From a checkpoint of a small transformer trained on Wikipedia: 3875 steps.
Each number is 500 + 40 x the weight over its row's rms, rounded and kept within 0 to 999. Layers, rows and columns count from 0. Numbers have three digits each. The size before them is the row's rms in percent of the matrix's.

# k: layer 6 attention key, 192x192, rms 0.134, rows 156-159, columns 0-191
# q: layer 6 attention query, 192x192, rms 0.142, rows 157-159, columns 0-191
# v: layer 6 attention value, 192x192, rms 0.135, rows 128-131, columns 0-191
# o: layer 6 attention output (transposed), 192x192, rms 0.168, rows 128-130, columns 0-191
k156 086:508528536522502570545526516458498477454509451540471399528494470527492557503512532487426538557499530468530476482521510600527473548532462513506551480473449506495537475423447509475523421530536574458476545515465571511484525452478530481527467455517574458486536475468491546510477515568497522497541449419483451512521472475478505493453448528512491429511479508548494452523473529461480502562563519531568545526548514547492509473467490438511465397433457449472380507547468489467493588575454495526489452474545570397450551489510493482504500512542476511509515533455473570463533454530540541464
q157 079:502470526419444506526413464464466559484414474536554560401504509472429541499470503539496445469502563505435497498543458516468523483532494510538432532553503445511535487469475465503484538450552459501464545560543563529581465496499495493498449509487496484497561484603471581476461542532502531517449526537521451451486466548479521507488494533467504455524511480473421585487524544561539495567505466502503459422421516540513515525478471502476474521444547492494484484504529471515477430606504482430491481509473472476525460469532544583532466558489503535457496482514469521530547431521564416438
k157 087:513545513435501497465456504426502483513491497545451524508510501468505504564496563465433456494527522515541459509460518501537424506473487490544502517560556472553467429539489476460450467472487479445500567456438473487538503516430518469496523487418529532639481464539542486510424513552434480477529484492533459460544470579457537524469503525455477484503470532465459445533536498537422547460558473502443486414510504600526460507479490514491511411479465481483544560562509479500514466542399508376505524509456551459520509489520521511451524511438468495523469501552507452551448441460544521508
q158 090:548494460495412476481514540511470465489452499532495467465431479491464457423519481508450475532501454553489496444509442525489440464448542488566512482509539574547498446527508439509447399492526472528455500470576526536487496507487558500593421538549507538474544477510421553572486513486516515488497506524492535527439506432531609480535493509444524520520462510495471449537473506458512541454485458565626502419506533558557504526463486512496485500465452472549562488508544552537501536476561449491476500492454525506494420493490509531451472585567539566454499571480461457488506476500473495542
k158 086:474455441490402550526519549554448456450506500500497510558429466549432555537525532524450498508499503527462506466556531476540514477497468504508498498533529525488543471575476534562406496531499457489517508520492514470488519536554543505507519540548522509545547511506575535553564457484544471424501563533512544517480550531527508415508548555504445455518499439558537430477451518551483528560558476546537474461536463508570476454452432615530567545508472531512502549522569496500539478510572463457466562480435503480512454510460573520442533560535507518506505545491451472536570462492478544528
q159 083:458475489511478586464476507581499496474493578524543456513611494496551429500511452558497544458551550493463488483484539596554451524517533528532508492484521468469493544502459558501478482507529418622506514515459414518500528485489545468494484529489563484471562506499511421489423502496491460423576532445540574545517514547524521433468510564465521501479481485564528470501413540446435499529523580495605543538556546502461461491453506492498463422524520497561454483529508466464528496511486552510526550483527448472484490525495487480504506522489540524535491566483531475490452472495525510416
k159 088:556492477540441483492502497547531531504506549456501444469528480527456468462497542528509469454486441443567546601581449554557478517496493506541501517507511452511538544438542514516535509497458566512472520439422509486470475466539439405529514489473486445490541535499449485520485437496498508541514500521535495493527481487497548460523550554476520602539550572496443518514483525443505401512534478511431566513465496492534522475479473433465548469562537472530558476448508481463532564536490577504507491453535524558485477540456509473516589567413517433436430570538541544536495494540538465493
v128 087:465509502419516541478464519499496556454507583479476508481459544526521495488491513491478492500432535438517493542521460422436440467487532532456552546444455548536513447520528451538494473504444564530410505528480443581478460536528573549521509502464486553465542517486455500479478498342428449494576478559511427567515456538503536488497438542514454558509474514481461509505485520400493499472513465483460495489446477477496509477481553407462484535528513535531502482477523423464466455465539581474529509500489500466576481489544451506414485566466569478492485481527487531462534480530526515479
o128 084:459448499485491498486513522476485485472527451511525414487539479509434499495499511473524466470486461600526478515524541504522490526455479541515507466524521474510466534564508507469449531466459537502581532474525575474554543567484469476436459489509489502506486538438533539481439490571541539422475466487499509446395541437521467480516573483471536448491474567501458453440504504570452462527436541554468446588526507502514500560484522590541532555521516485459487459570458507417452497515442510499508458567480378522445499521483557546578453526558453523459537502472537525550547528461475512480
v129 097:469435482515491497502592569557514461564546468450416513544507558483483519523523541489476538465460434446487473546484513511498500450486461459576527550497460512515487517513589495519495439449504579547513509502565487443574504492443475493535535597487469501551447535498478517502483472549520536591444482526450513536495432478472503461538524517565430550590501517499477504472540472437463536529509496503513458543520448502489517550488553475558550545450437473521512547515440488508500472519573562457468507557558435515446462494508475446503476501493514428471466439568490484536522440553448499573
o129 091:434579521508469449496391468499549504448470579511589462492489530473598464497505539544537457515555509576503447523483485523517557531607497494397500449448509529465498480474470546464427510507489484432476422500475540526498512469523474496542501423539488461459532477507483499507463479482484561486535466440491503544521512433572441495519452509414601467450466500477510544558496518598486473534491512442516453519432494465441526500536493494487470495527476559577508420471509407467470499489525455453491536475527503470528469531504472585459482489522484525531480530476546504501507487466471496507
v130 088:480468542438494449523449523506405486414478526508479467505520504490504548475515517444505479462467509468493418498453529518445502524544498497589542437522480505488432540552488520550514488508530519458423503482572374517491485485544423504456507426555543498515493489458534544505556508474476515495505473589535544468486599496436531441489495522482523512504481471530541445544511426480407492555487520435450502504494515500513534483496571503549474548543475451541441491577484543515519519449453496494428533473498562527508510568482547533482565464539418475513433505465481495463465431513521554434
o130 091:559486492543522499454467470547563519533474519503565567515505496506472412562522541494548492517572542531465597510486557496485456496534470516455437541472484520540579398490519474453465485446484500495492518486459572463517476578473462527526538540452437496451470498548422591514498508513488498537575555506490483502488429540524486576446536426495480578508466536465477553481436573494575499476558557560491501516521466493496455490495478518502506484465520483494519475420446474525517450600511506542514498476493501517426577473465429509521435476476541495497523446550549484450523494509568480483
v131 088:512489468581513547450504377451512509490432483568471459406497497483439530541520465478566480466487528483528520506438544542489536443602491489501443502449493499467500466553487484587430506433495421479528443555516566543487489529516492514514522558503456451492449501499446481479503465498561521464418433643451526471516477446504520462452471401518458541512533514440482517517446477466455476482512553481518484507471505487477484527494538501500443522485506525541506523508511535506525523514503483449448416479472559463551503552515492521455473509456522462460528506430523448488466501409469453474